Part of a small language model's weights: 15 layers, MLP 320 SwiGLU.
Each number is 128 + 32 x the weight over its row's rms, rounded and kept within 0 to 255. Layers, rows and columns count from 0. Numbers have three digits each. The size before them is the row's rms in percent of the matrix's.

# layer 12 attention value, 64x128, rms 0.0988, rows 41-63, columns 0-127
105:198134103132175126143113127164087146140176103175128122166109153111148126072096137166131123132136096055099138130075123134203161129132126117075148076167113165111200146115119095147127065139127094122162152061111128194111144105101116162132170148175086101129173183107101213139125142084163121142190131161158122095082100180117111094108164114131084167177129137175157135176118154135139124115132
103:124169112089176170076104113110116124164112138122147093135095103125155140123105106121160109101089133141147169118077081120133169059148080081100124086072141116130169105119144138163105107095135127130093139091119089176198148114127105194141133110106184155118150173143090137092150186190077108062135106127139145125105206150178154167098151095109091107107103105071078058116102102179158144128160
098:138087037107173122136107172122135144108154103133106094090139195148052080110129124127137169093125126101090083162168142098120088202123183099121120078091086154121147082130064173098132124152084088100139174135134084137106118117158155129076141081209107159131116147152131098130140124160092098073158134069103155120161097149163158137112129091116162111095109136104134160146142117159131071148063
103:078098109115118080117146081103126172114106132167139094101143212121095105156166147132102126157157151169046096151130195139094116137121122101092094153130126172109131155164145155098218128181150100161117133156177123112138089142087119112106154122084135132148124138082131104182190134092123123149166188162148122123136084210173102147123082092134158183108089101186101190100109158143138129144116
090:074144150137136085062104135171085152159091154079129077120116149178105105115100110099155164118179173101140135142137123092201149182090137133169111157112119139112148137150155128071136126192175086187075080120073134138083084092140123118141165122082130081143185126084210146167124130126054101109129105101079137111071132113108087129080131128185110132140096125096141177117138141115108133125103
097:136117102079113145168153158157154126154143128079140149139033123128123095127110142139131153088158094142113155152119115140059147170102185114169158155099159106127125177115104172211076112088151151146172127153118145138095069152166173194102104154135166111094155114170138095163072169123069122168110168113110129130140125114129202168160145190112161132114168108128108128134083122063126178168091
101:147104133131106150076152134138139132106167081143132120138138196089137141130111115135132138157122128126083145147168114168087194137116131167082026089090134141189160093116101160149119124161156079085116119108158138103102081136166087133140182112154128140146149163189134110181140155097175122140168174097127073097083149182102130152110070113138112119162169069088055085148146133141093168196140
098:079136130133117084099109143183117108103177078173153133155143116100196143130155103165147159125097106121123062148133132133052095108082066127149180111142124154130147103165081135021052113127172162165150100172115156075139169113134154157082135127110151162180154142137062106145110166156135139086104151119160098133115114204148148124099093075086143141141143160118105106121158117113088108162141
101:158174106134078119084140095079124148149137163112117104155102081080136124111076114172152159127099111103079117153109136105145145101141180119038066112149115160137119158187111153099128153128154142103102136116159114121199153132137136155070081154131151187122150106115195142145097136121124197142142152069130138233132128063152074140125109132126146190085136162143185061135139097128122123115122
100:146110123147124144104155095134130177161117177155127129157105099173163152128114116148074148062065119145089171161189173133122130122130131145095123191121159167197140067073099130088151129111155150204155125137108163105165160132140143073121183111173133089154148152199117113144088088147129128127144149128099113127098147158240173141125130136094133132108057112109165128113151173127075145090157
100:111111135123136164190143081106061165192163130072101119069127130140099141115126147126146188085162216116153138136143115104121135111167131136139182105087156122092141165105126134082112113164094172110122069121144134170103154084122079112136130100117147126132122200129098138085122139177073117145143128147143106110152102135174120171178109135099185127077133110187105082113138131121112026085188
102:150142129137116127179145130089094044154122072146121108132112049138195117135119144122203203101153126125086109178090147115149110149224104128115158147067146173161182112126121192162123139136186132087114145093130120155169186140121105144171167125075126124145122140090204141145105124111103158109105151154051158101131097126071166121152137127107123162141114166121102126132086145104119146142145
105:083105154134126148148144176131163101123147134075139152058141114144113093163112108069173072086148125088028109185124124141131101113173128152153121109144116132193099080107090112128181150095135123133137127114119107151069132134142134077150123090106098162110142088137125114099164089169040152163122150063140128145130202091142107073127138133147193201123161150123115106139121097126133109060154
097:120169179138155134134180094148127171079102220137148057179102172112110106190140081213128158119134160091139141101160103120132093090105111135090131153128131124141093134113088185149119101091149139217109107121162157067114146157176067105100155111133134169146070068143120151144155109171160131123124112162104098155144154137120114127156130150092107142107101164106143152177051134100106127107168
106:114145097104170122183095149107151134075092154098162175114096196127134127132139114140109176143133088107146034095093146151114138127127176151110100100131105191087111116091144151134182086111176137101070096072121148210188117064163090111105135139117175156118111073135127158172100065143137145176114090111125075145163152124156145151105132137158170195172137158120121183141136149134149145139142
093:158133126121154107174195154188117154116099080107115131147164159123174139133114104081108169144036139097189130154100115142182131155175132182136176120085108045140168157165154133108089131131097101130134167133069091187168142112203144081126151075068139156171134123149177143154115088101174143112088135149103129172107119140054112146125137103122167128112137095131136154115135105111139070131134
104:151161085120151153103104112086090094109056098144185125083097124132173112113151153125135146135147090160162168113148145144101169144097120091177230100164162117135143144134113088233107105095122137140129135109108130145116139117163090114121112104147193157157133187079138125135085038124097159209102129048145165132132137145147093122155144129132107141164121114079133143123115095169065128122147
101:159094126104063170131130127144158130114173148177148086149100086164171119105128104096079185127141119164143121157112184153139165122170128184159117164087156127164152109170075152155129149116127133172147129155115100110095179111139140052124121182140116180098149169092133143086134168183161137152101150093094098156126139133071143077119069101171160165136197080182151174155074151139156089142102
100:123153165207092181166136151133151189172169133122081045129105155155110128134092118163070154146141190143177115140169148119195072117163143137205127129185131123111138195175124114150140131106129148150081120176094143091117114100125139115097075109143116151091143070132140154167072149159107070087141134052160171081157092123145114162142143140163136116122130117104126103094104145127150147114154
096:162115161087121110077101150091070174117175142117145088151090101099135135086091099078101091143097137116114121130099167142139095116134152114138134182071126124129094100113141114104157153155011068145121099116135132154136124132184135183135163198136120055179085121130117147074116155154099116172112117089127092117153101079127151111143175082127130135135173174093151074148100115056165146103089
107:127223151161095135102064162040138085157129166037099107151109146096129144052140125112136143124126101058136084145072135122166108120116189150127112114149158226090117130151154122122114108095111140133144159111104146116137112147093147098079103152132129075137111137135087105092133084138186141035118150148160158129136164113121134163153113153128126127097135112109101155115167099142125189171144
103:103128114150114144069151138082127167094128197119135169176066150084159144139114183154092088128154142078079077113146183117087156130116092117113138154116128142094123113106132138149137179110060113107072119114133140073128168116188139129189100130095134160141175140160137195022112119132169162157144154130166125144075142104156112182140082168121148108124127124149099160084172138146072149090153
099:173104178113099172156146200152117181110175089133068135142118163118112138163130111138160122116125146075109093114152135130140116148117186104110165144114093134163112167220106090156136146077144145094099132188117172133116119161116132150110148093193162079162154192140113103078196145157111170082129169219140132170141129122159151088142144119085101129078188138118172124170108158145115106126125
# layer 12 attention output (transposed), 128x128, rms 0.0869, rows 41-63,105-127, columns 0-127
104:203134127086128083126110149129095157140136118101147197141096169122147092068137141080153122104076124068077157130175103153119161077171159125127092111141111074097122157151145137140091141091112106140146139102119132074147139182157099071161197134137189149110179174137127167142148148138129105118100066153119123150127079153110076121167104128166093158142098078146092108136128065170157049158161
097:112070162115106159124082119102079113139131114117141123082109142154142134129096126095106157099087093161149146127189114028125143160182062089123139108097163122183093096126121122105100104172117120118103081119128117116126115128133087152141123137152117187145214111132152191106143121202116111101144150103101113138103148160173071194195086126180073192140127116111109089146114182107157157121165
114:121099102181139090122101143099157146126137137127123210122178130176128101130124095144102042067131110139124106145115147051142160092087140115182106092119020118190087085177101171123149126163127153117114124135132192141098100170156120174077156099090101121083091086135139146170085138113113116147128163098104107157095156131158129135104177108155087077174115125092143136150102132103092075134124
098:137147106143175108094105122099105139125092126036123160136118133156134126171117126139131105132167112092086093140123098063156114135105198069141119112120185183120050119137110179085140139168149160122120141113131191169163147076169116105174156136048149144117077114077075077138115174121146135157164155142067189100169182123140161087104110149135136108105165125094121121172092126135125124085169
106:117121142175119104098156085156134138147106125138154134164122218138104186041112098100189146104114118083164136108117081142131162148162099097180117160093124171154115138149086125153136189166137134125137111123113158108114117163117137086189133126157066098113084103145085091189080175156067108154162107181097112103077107152167133128108136096094100084112100070119091121155153169147078119080095
100:206121077112178150125093141114218116115154158137140126135142130130151195134127188114113205125156150169134155165061144081133124156041109140110123201139135128151142192129191065094150069082072149108125096117159148148110123136150068149136095131090151149079118096107185130132109124112099190123163126164110094138115098160152117123155163126114082137133116131143147140091108111130107155170120
104:170141112164099144101113082122154102142145060134166146153109120102121108105093154069047106091090049091147152151114111081152150149073213091125115094170108127145086185067124182143140119108096116090121192106140116127166157074178108132126151110105193134138129127093137090174090115161158127083098182117117122139120131130115110150139155101175078112132090160128106121119125146158188158175163
086:102135110167125146094115183114148090107197108107219095166147142098124079116119144126060143188131130161125127176154098160169114157053128105115105125128079073128118142096083152078152094132179162151080151127142111156150113106170169127130109142133120119151127140157123102127086139133182128131111130085129113174054118135051102169189167071142154145111093171143132118106079083098149191123111
088:213137092185089119084130162141108126117151169107144181113150155145104121141145131125118108136167131080107112106098154076079161128038138134087083157122201142132115147127128163098173144165156106112153169141153118111149082130130111182110129174092171108101156208157133132181087123119096094119116128108141201124092103185101140101137103088147143092138145089064095158153117054091119092105108
091:163146116092137134148144159154181144126161090146119171179157170091153079059081197112119142135084153155174102091147122151121048155124138100152146140157207110132152079132145151149168083152096095102123123130143117093136171118173161103104160144077082107079082158066073085117145168125142134152142128141099092102091133129121166138172121152067110145107137132136163118094068063147102142180109
106:116075158159124112180124132103131114084149141107118161103121134157097156201145108152189069143125135129110185136124133102095123104173102181118142117073232161172123149127153124099175087210084093085146080150081091176143122097156094144128175057155112089132147088143109119101131145136156190135113191124117111117095135144185084106148116144133116125132096095140133160165148172128108095177129
098:122104121079124092078133157046145097111112140121155160147113125105114118103125096146190154124098144079139192180077099150095106184143111099129124161122160203122087136163113118153171165148102162135144133113146104104126137186132141042209178121166106059138175107095104122142134175084132140195126147147073150150167159143129121125194088138164113110107083149121080141148116172148150114123155
113:082130122109106152120115147172127150163152173150161182137139126159117101111160104154141086110144132120113120159120154113090091080149120145158046163132119139176148112136129139109114149134124153138186160177170181135082130127134150151134179146105199146101120054129097081120177151152151088110083147139151179111232208136133137109060057130108120123190084127121120103121153090120134068093110
109:057152163124160129114127148158105098120208099104162090160118111180114148111103152116100098152127159147186162115158135130138082165169061134090084131071140102131088142100131139123130087087181081132114115159058124171128087101199144150161118091092151160139068128146078102109111148150162122077144108160098142062178132103143119161182128123048120149077156109161151127086145124122126138079125
119:127119123157154103114081144084104168130163144084107135101109119164128169122130128101155208109126134124134187073143161153057148163168102145137089151123070142143139192155110133115168185066097095121109105144126170168158157121167126096131134130125157108118101080114164120180176093102074148103139144115082174163190093112170127080125212131136104170145099112142089165069156075120087104150157
104:084098098115097081153121139079102146176124127067141122167128158095101139126104057127143129086155113129151153177108104181086183144085139176144169122033120102086088136175163128126136088130186152153103198159141167148103141092154117075153183108142125125115146114201156108150135121129120189133100121106088154121059099146078106144189177134129157125105131129123065131120116169136137113107170
115:084160116105121142132140084117122174219103119119118071105143132089116177083141143122140162106159121141150140119177193107066135145082084096108157142099117095123113117113118125120134173119161052162118130162120160095176106185099144165110115134106167184176074079053135108133153089116113142109106065135153103152093076114105146135157165099083156084093114191109115139084155095119092118146188
116:155163072146147107091111113096132136172122114110112105153113134125152108053200123165100074170189134112145084152109161131125103160110130137147168183118191144124092135145126173097140147108165132145141134118142174115143198084129182097125130120053150145173172163107123102174098128115124170100090127194108177128157189099089059151132127049198130131125119148149123125119183134081160144132146
105:105125159206147111119142115150137106076128110100086124069116132166135145171144172166147185162121136079111109061102156091108041107116131167095078117138155162185089118114102131125125115158183124148137084116099115147140135113076122163186068120193108068151132132169093077174091125143101096104139111136179177099105050147105146119079107111078127080090148132098157107135102141126132096151113
098:156125134076120189155107102145150141126127119112104091128125153123146171100145109193061118136155134154138113127144075139126067113182131129168106165067168160063138148146142087116157100134057147137131086123151166108104142109164163177115074153135069100103122105157167171088157152152096124092076105143135092165118144117186093155119134079156077211187157117130110094167156091071160110096110
103:122109131148082115146122122141156166194151163125156137116149118113134093176112102102182142165087150077118134111052138142066132088131130151089122158094173144131128157156095087143106127121140137092081134199106047093137160224095151098101125108181154120106110186153129154146090117061120140125146082160144149180142123108063156142168134129160121103082117150121142187170168122174117116192143
116:171168120172068143140134145112167176123138150151099093159106201134085140094138137144098096137140122089105124090075150062130097178151083175119094126108132123098151169098199162117162164097076117072107156125117099135146092084103109143033123122148171116150080115172098131112164097109217129113129111130164098123155140116106143109128114115050167190149092087132130145089119110156113152161152
103:213175084059101152106078137146141118089124184150173127102154075112158086169174119111133069157145182181125142142142152127136120132076090134102171153113107134137122106144103107082092125103156128119141159166101143125115102135123065089156150098079172094137142113196096110103158144162122147106162131154140160145140206091137123134156082182148188130097130121107167113122053080116128095070103
101:162136127109061140168107062158072150118129088154115129063174121124111092145146169122122086068126114110127118139161150044101119114063123149142099100154159151111125080136126113113106141084158162035099123098092125135163110132094099134153047095118130130106105102094181153181119092135121135132153158095096206084179125092168148096081138120113158150119149147120193134123156165160122102113176
107:144133159154135153060173138094181084158112100149131108166103104159183084124166070127102105101175126115114104112140149128149157086133089112136151117138171118146141163128123134131157133073148123127121123097157049112130174187133200162143136160117142138183136131147099075089125142132097119155121094072111159159106140137089184184160165104117045122087154151099098131122183076134166093214089
091:153145112126092137121134150167096141113173049115140103062115126094136162081128145146138134161140108105120118118123086123119166182094180128146098121131141110070128092117145195138151126136103117111162110155078153065119158120162030095167102193098145102167137083101160165104147092116132099130140155128099063130171098139204127133201157157098060135091136069099153139114145150159158127148075
108:144120131052106095121106140158151205074100163162113112130112166132102075077074136103134147075090101127163147114138138079063144203095171175105148093076122082110127139154092128112117125124100090159143170150094167156118115048140143115119112137109114128132086168143179116142149089147080139102143081124173148063122120151116079120105079091168119093170129155145139082112128175104142157113195
086:207142142128104138139139138115169215122100131125141170133128142089093147154120105125140082156147161173163154165157168070170083143098141139136166110094137078150097127080114128131112104101169034157117139161080151180087167147096134107115071122140128134172146144163129146101154144148178092143093157168171204158091138109097107110094064161149138095129115121144169122073071112138146125060141
111:119138117116133165110109133121128119185100135100140117169120167112092141152177120162064136219113067099091165194108107126074081186134193131189157144122070100154123095156121163113173154105123156146208090131113134162137092149117097122070172185123127115130149178101123179116149076133155089123152147143120094117104175136119104158138129095105157123089092177101156145121087146116123061077136
106:187137055216098146106097206110120126111131095167106066154083163129122149139135102107137144135132179136158121117093154051081156166142169118101053155119152130106130124112147136171111152111134105156086078146154170120109107171127172164182125089107149132141106129177143135101172151141124170129177142163173133194142166155118121156151092128110127137112162121081194146142107097092192085154140
115:199158140080103058140112142066098164096105138129166151096084152082144111139135114113128131110122122116130135102120200096155133182130079170071148166066112176105103119157135097040113077163136172099095196117142151108129176088118170055069141105110201157118148122130116130094150124049135143105140134107108120083122132142084151134179090105115098130134140098141115131099120163166117154122106
112:160110126094225139131117116119132184170149144127117133092178147191167096080092106161106150118147150139130133066148180128162110061144122178128158141152122137205096141116107091142133178055132172118141136112107130159189174168137112129097114129115111091092125104179103173141115142139024140150110145127097156137074136112134109098124094110119095168115169178148155120139071101169148136101074
110:183183118117120124144077132120132132131125087132093094167140096066184093142123233172057132143102129163097096134177194142109155141169098118107112147124143163184113182088169122178175100101151135111147168107172137163162144125132124161099115115144109158086105146149107117065116131090122078160149182148100104149067109079149145125110128157079119081180151145145095158133107140150118149103065
098:135153133144120141126213104142081126112171124070134121138133080112151057131099158163117096096138118144120127215105126112149148118127180153099116144072145091116142107161149072139104127165071154093159160110200143126097164193131152125099121135166160197145129130068133042123099133147179161178156142103087138110108108159096149132112137139027151110171141108148094134092114111129135075119141
098:076094094154175137099120115121091067134175126132176107162138137154128131062135153149079105116135135138091077117117158109075121121110078200147109170090132208169144095163108156108098079040159145062072116115150159134172155175158113105117152125129116141118149177122124218126128080132074100118097155064110114151164158150114140127131151130103171127128106153124103179128152078142113108102105
091:110160125180152111072171150082185118190087158155180138181120155058134150131133121115132142178142094126122063147124095095128101121173109100119150176091092141151153158095133163125129094171125072189110097117173100163120129154137153140094179147153086144129088162113103143123068137103140072173106158155087176189089121123122157141143210141169151162119079132136136155099145082111076159142114
089:092140151131160132123115101134150198189153146111123080127184129123142134142088183103132108105114149111191084063169071167105078114135114165128141137169126134204092151135098144117083067081153085105094154101120116148140118114137143108109108116098117096108097146205133088202136156176085154115151163166089096124059118105131102140110097125143102153138079160082184145183108103176120118118173
075:134119141098097070166104190139174121118092148194123150177134118142172116117100092088148161160121137161192077117089120150104143181148081175106143139081111132121115089136091120100091131092161170226132132084111109122113205093144080140152093093154109153111137098115078137110125186112103124155145100128139128131137080138081093127116161106089126114168143144147139146096127212125126215173094
096:090184088155175142163132114104109092130168158173134124111125101159151155117159170164179127132093092113129133157149114160171142113170106150153129211160061130159126203158125111181107129117107171154114118171157065093134168146116165107164132156126135142116073132081098111120148174133201100173089153178139106172166099143128113108165157159100156144140137114157131167203084093132170157061152
081:122125134108126075115202113152187129076121147128162165155103089118140122107135159175094075159137096106074129144130122102150127107112107108149118139096150154116129074166131130083143104149117131087136101071182080151071106150153132142075135142173103140138159125114110173127083110115064088140137138071072189116155087139120142122152188193030095158146129088141107104045128131151127113085078
091:121108106185122161115155075160132066207151130080091122126117086111110149127164141129103140115112164053098069128124115152093077097148192130121180160132161169165125110125150145161129114190093166101137169145127146081138145131092032077105136124116138165110114172143164157138166065077205121153119157117094157148119133104159161116152092081159118126072107137182156110110136136116111126141168
097:143172080156069168113111134127126128224143081132093133097128142130185087185147155148076126174132133079112154174135102134128136151069138116135167121146097121138166148155117132164159093128114172149171130188061075107151109181084044086145136147133153147121163121094132164102104127110164066141129178149170185126111161115127121112168051089118122112128145082140174098125090148118131107118172
095:180130154172083145099063178170090154101117055125173128123121172088134110154086096118179122070136118148174070158143110122162152088138136150160085138141095128147131139043194150093120129120143112127138118145092156146119138160069084158183129129166117094152062130107134165132106162095132076142102167123116137127131160126153116089093075118156163104097119169086111173129170047169151130095129
093:103114121054100108130090208138091136159112081113171130062135178093121135203090035136168137095158147135123096114129102122141158108104124099110128135127086166160134123074147122130168110113106124193167082148104133119139120118129119180141104171086189099121119131162161082072129179149087096139146135096146095111090120104138118128179068119134071131116050130133122108098151105102123117178066
091:177138121101143151139145098097198142139142104157078161176179061145151099160125127120064071072142163136109115133154185122125152129160142160120091070051131141140107179104103131136177110061107145140118159170126072133130195100119141181167133156092106182175126124133127106097167072134130100167133110111162142115109130153061140125112071139127100073117129094130070126129164164101143163114077
098:144134102143097185141116175171069102115183106134135080121141079091158077117112109179107171134139137122108163133087124147100176160099104183149083131146151182128131145071145137159130120112135150059132122166121140102198125219086170105164055144150178124151161106126176121121118136143117142156169121165163099075108167151118078097121055100103160125102153112116133122193084136155146088120152
# layer 12 MLP gate, 320x128, rms 0.0775, rows 0-13, columns 0-127
094:163160189166168122128192150125113107133151170120174133104152096094097111101095127097121114184117085151118127146103121136112079113138116135131081103091109169151147135067184099105089176100150116148176163162140109133158086131143102092114182098126085155125113173157197104092095126112099071178135158176159106084106077106178131115085158135170098154164156162196081151137156078151167168081155
104:128165048118128068150155118110146104051135136135132091192158123135091165138176123129122154054108123117119119092107086191138093080137096150091115125151151114152142195113097123158147142151143133166060183152119122142162186120122093106070103120158117193112061157126185095129173109161173127184159124158120107150142108159141141162151179160117142102083084129175134072112125140090116101128101
097:086187155104095118121102107142151110137080155093157123114198140155113070123119117082162128133137115137172191109142137144116087127122195105110121108111119168126143146128094081096146159120103133130097132144230067147157098143116126120136080115141080079111129133123113127123033149161062127066082079132161088135119098103131175165044161091113094110140095105115103124087093111131185134112092
101:146114163071157185086133149136092121098133117110116094106175079124108102132149180070133168132078106088066140142109117143120165144095165187145157147129182177168135170101081090154162117145137110129155148100185130142089073128147155103145151105139147127092079061147175150147168147085142158114152139104145140133076139117070122210126086140111169102120139153135121147173151101195120182203133
102:121137150132137110175150098139118165053163151065068167162150129090108123155090183150114100083157161104100158146121120055152129135078124066091157139123152109110122108155139106154109132089159098147085180156118164151148171156130153113145115122146106187172135122116123035143121155150135109135117117116156095111138079105091131174054109133148150113198146151135095117106201103126207161081165
072:163083171099152117109125129131113131123173106138184109146159107133130117102136118143162094175115152119081110122117140097107098119085114126130177094153132143108200164199117119111119165132116098098194108079130122112180185156118144135154112127159082152121063203152145116075216056142131067108139171138149141127084141158135132113063114146167140086069083094148101084131151151089187099140152
110:136089178110159123147143155142121103164089082103120110110148064062108118174140091132127106148131057165147145116082112044131104088088106095126166095062123097188255133171162149110147159115113163103067138097139166113113167085158142163148065107136152130149179126138123130144167168172143093164108134131123105098124150108119133103147094110112140130101163119131093107150111137157116129201112
104:120104145164184145173143091099183093114155099085058150113136126079104095082148109146135096099127193148180163149111135095151121143160117140183167078090150099116117115137137134136183133113162074139080167114118062091150215171147132150128099117108129120140102141094098100076150132127058108149124151077115109055102118148147148140070104090135144173155184142130106148178145154144194105136103
097:163125135145119137161110157112087111143118159129104142146176163146085150144141101110042154178201148148132118206049128125090134082131070092107135140139114156112137168072133094099184092145127156103117194117135122144145042148188112112131156114196113118138114125117120168163171171149158174133083154120145115153139180094152124153102154131096154174164115111144124135187176103153162179118168
101:158170137164114185138144142174185121104122122081141163137108068129115143149121093134099141159172166095143173134066134127117123100148117139168079148099100136182131159207086013174136131130164156092129119148158083065118113154168054147117103140057098108138102132186132129110148081138105129141093146131110129160127101105114136128166114110142115189118114115097129095124152142109108089214086
096:168183075155085164141098178199139172180162131143102113096140054134180081133087168068076102136130115087104104132149104095104179159129137200137115147113150126127154153090142090157147095150148169095173104121052178060111113146155104141145088130129174163116158086096123131132093100111174100166113103154089112083094118103077167148120188137100129153121145115125147104141147170107157120121142
105:124095093039208150097105145174066101156130187120097098168136101134149121128078101134107124114118140157158142149153143143148127132086108127133156106165165106119136119136139087130181086089164080193114117136128099144083075101144171102144098123140107168161101155126149084136167144130137106128106139091161087174058118158141159087079206125163115142105038129075172111106164106095123144083131
095:129176137125080124107069107174222125136128164165096088126088121164227131096156191146141186148191060101119096155087078102159136151140136134127141109128162187142124096136141155031104120125131090121175145136119104112143078139126107105124124116171163137124103129117120105168123105080103073120175149128185118147146171156132140132134121134086153139163137170150154127067128133170104136137187
096:159176114154105149160180104118115140072111140189149126163146102136139078165098130123138131131124073133098090174117132093124183194171094182106096182095080086148117114109176073146126080181143115100136132155198121133148133158176086119119143092135118156141117130028050141089103164083196122122119138101146127096124129106132122104091094129134195130138118137174093142115150168113103162093162
# layer 12 MLP up, 320x128, rms 0.0771, rows 0-12, columns 0-127
101:096072123166155155123138138128169152080115108189139105187138119158163078136206221166182148095180132129170123132164161120110102102131127141135132122090110110125141167112138165123087173117120142091107176164200145173112120190109140093186145106147102167135078198097170176140115131120123130182147137130090158101122123144125132098150128092084134164150118130165091147199091108149145124061130
109:148124177163154147092184138115104106158174082113136134092143146190142102075147149118161140156075131174157144153119176107151192090182172123127099139111097144118056087133120168122143111125157117142164119137060127109125120161183117130119136212146126098099119129084125141126118160050134180129123063151152144145073147140107119080181183143070143121144148080112160157101172100190118110096159
094:094149187098171121077126108099157161152160143077205084131177146087150134145086100110149108109178171121126148091130100116131111105103121064100104164123162139065123160124151218101123097113142092168112092138159105152093085160086152065077119127130146130161075124149107082122144136162105095149130095103157068118182080135085128108161099130164084107159072139144072114137174115138137156174140
105:102095185138165075171086133137110165115074135068104129136120089083140107125141136154055098161144115145111155103183109122139118143117159175110115169128167080051119104094131156055104159117123102114095164134107140112168127113134144167097125193101197142102118150128127124128128139172110180078089112139093132121125190194138148128107093124132094141089068155146184143072169187112069101122095
108:189176139177093128097109092129102111134050071117137074072143127087063151140131138161157110171113091103084157128135093130136107152077054066126095121115090113107102144093140163085113104145128186167094142144107147144152073132155115088136148099157123179070141157120113091170128134110209090147139145097091142170097143165119109055173128155129169150122127146068133151141131109115115133083089
095:123119132120123162142100124155171109077168162123078130168105076085076100159062144083095104159131125105115144130104154184135137114130105129104154062104118158154134163124120112082087152139142151184027106155089176142095055169149120115139091144096112142087157150127145142131111107183181167169062124159139130110128142149102177165134148089117185174134120194149063117143164128109150174123142
105:120170165158087124155149188141137111114131072092125151154188127101106175110123104041104159127121126140119120178147084099139100139129155110140116121165125148169154126176111118230184153132158136110090161102129157131108149139205120093139121093099082086116149156138111120125203135164167090137130077070128121112124170133102065170140191143103095110162176174137111128089048126132127156131109
099:113103143133115097156129130168098168136159109124153175198073152108126153126100148134094162118144139128122142134162192127159147133110102143102128127087170106123123092143113075175149078065182192157156176150109112097114120122115064142094136182081113121159196115087079047123061132067140151165115116133137131111163136131127156191111052096134132169126109123073085126133137166099172185111143
104:114109124094185148147193169134202123132099136085115126140101198096119135111137159119100133059159082107135069118119152166183142095146086128092111161065159138124126129144065154113172145074142092081107163107158142154202066145149144107118117121155093121107105182105131090143094129191126095135110094134147078157139181090142117068119134114073186114133114109150105160106104126162141189095152
097:089107156088079106118189174103125132165147122166132131127149110103117103141164093123142072145138127074112117146068103060146101110049138219105117145150159110128153158084140154110197081143097124111114138086113138131126162107137146114079142125073150134108148155158129050126116199038166086138088083104159124114135110217139118116171168149116164127091144123138093111145085129126122134135150
092:120123155178088195099113100141171095128125158126162089129131093092132133118105126139086076197163157145103124187121147174098115162067129121140090162154144139174189135133138077108090121142137199167130102091101157105154142117122165134152096137207106191103159110125107175114113158103134146154220103089119141113167108127147136157103089130143120203097087087127097166079123155119189130086113
096:131131165108212116109155138127105141143114083109179142120117118168079076175115156180119155094163145179136120103185116084136116131125112176155152144179086089117152074119179091110148182166157146168158133199105109074114126126232135108114131099111140122079099150079117122190148110148115118108158158139134174145160154139110125132141141172078133061157124136146077092164060141141133154099109
095:145059149137135124135149133143058126098154151131141160141132119154122162113088159108080121185130144102128154078135130076074168099134140109121126160119148140095129203067112140103146142174048166208027113079097098140155140110135155189087114105143174099160108101146104129173222103138107148146135157100141080125104108138147154088135152116122112137072135122130160111167085095141137155087131
# layer 12 MLP down (transposed), 320x128, rms 0.101, rows 0-12, columns 0-127
106:148167109124142112165205126110095099144184122129110179096137079169103152104106130178102093146138129191061156155136108058097070062103137146112102081112125165103182091096105091185125143075135125109110099122103154104148131169201122077161094159175136093127120056144097165155092108114098090100103132114114153124121127097140147109119123079118174150112175105094075123057101145121113143134138
085:155130117137121176123135154190117151099107087152199150108101156106136131151140129111122155084116103120128158157138120000147132090125146099090136097131161119148180162090191095093131093158091175135130134118131144150141159203117126131107088110116133086172178094147105141194153174146099137137100087150094155098156164091134058093105150131084135130099146132108073129111119150145072138127147
095:118130134147122088147150152161087154113142179133113145131151140066134135110132101084166126127177139127146119141094189128182098141136146144140108141123147093108127107106072124061147105177130152140133090136168124106142123131108167102172142167123116110156112144162129134133139153135067168130108044106112088120098178095101105107209149121101133072181117082204095159129135086206095085223059
100:101126185087101098087150146118114155122099090103147093144137179116183093148134111118148135167096087091139116096159149208125061106098131138158132113089112113114105133174101086076111143149081112103122119162126101117153062151131204097105133167126146111147077129099115183137120090118082129112093144115156122089159204148120088121188151148103128137100156118204092149100177200102130105171061
108:152162122121136115133146101158105118119169126162143141075122139156113138157081127131116159172113125155161156163159080145134170121120102093106141128165152113131125108085095121132101172159073149161171152072085185138145122102138135145059177171157164071095102124120135186134157085102145163123160208124079095135091088138166087197112117137159114124073175224137156106167133083153174169071124
101:154128111062101101099119057172102087135164175103109120183102091108115107155120155102114101147183144104132138145109103065142149087091145141146156095110138199143137157134145118103136175098101131141118126100124167133125037203157089064157089152135058169142119148109133131097150087142108160133092165165176155140143125158113153159127140083076181173129086184132111142136145159096175122186155
106:116164153105133115155134143149146159099178037115107138137125130143150140157140187138178145208111114106121160151118104156139185121158139134194072120082135101135151100154099124127141144133160142093126149141112122055145141136200150189160130077119054100164052075114123112154151078179173081100075134157108125149148119097120117057159100121121139114144090113117167155115082173166164127149102
101:214141089138152111131150148099117110073138157172141137124127137112119100110095135144125109084212095134122114068149129099157132122156088190107150134134119090128149103142084115119110073133100112118103130143134125127144184126105199152126140102150093148150148127109094084152162045129068186172129120112120183106192166183067142151083090070163103121147171115169098067120096185087147132098143
103:138136077118161095137189156137151113102152117049159132120104150144101164088112121146064171165185107143103135156128125104114110076126095047114119126111182149140126119100143099126093145061124116136120117100140118088126124106102089104122155138134097131077167135146136142124229140118110114169126157180145093164109097111117096166080133143154093105140153102082167137112189102215207156187094
102:139159083143109140172077143123134154131094132194112142081150125139152113174122146119141118084120160123139134124042109155138088166130087122126103114122172127059177148099086068120120120129162127083107151213161134073050122129130120098104144171103185090144069134158156151133085086120161104115154177164149159117124168175109125137137156110080128149093151063090120076127076151148105158072165
096:121178177159164147205101102119127070123126175140135120149150105088176099110149133100172105122098122136204117131120165074118112147138156146173060153118194125135093107114137114125057161176141077147110107148172115184160093121100192096126100128151178136104055166179154113143146085120159109130129109132136048148067105088150097076119111068136154106134119120116119153170135160092141125119114
103:118148116154136203125112128165153133166100131175153135136111116210127064127123093184145135112132105128172094074070076094094168138124138150151121152139106126100085093088119121142117088150133139090132103126101086116018086186108109086128136077153209103111137159113136078160085146090106119101064128060134083130158107100090102137114134106102159127152106112165157116088157104105156145091161
092:167161103150149202136124131105141139033125109132099145113156074128106110069118115103103107073121142127128124209159156128078087151150078153194131120183094168173143108122195143074130075123140093160133092093123109209167118173079138140100101157122113124151162089129073136174075102140145097135150097123132176119099100094123107136130157118140111120102103163100154172157101138092123095113188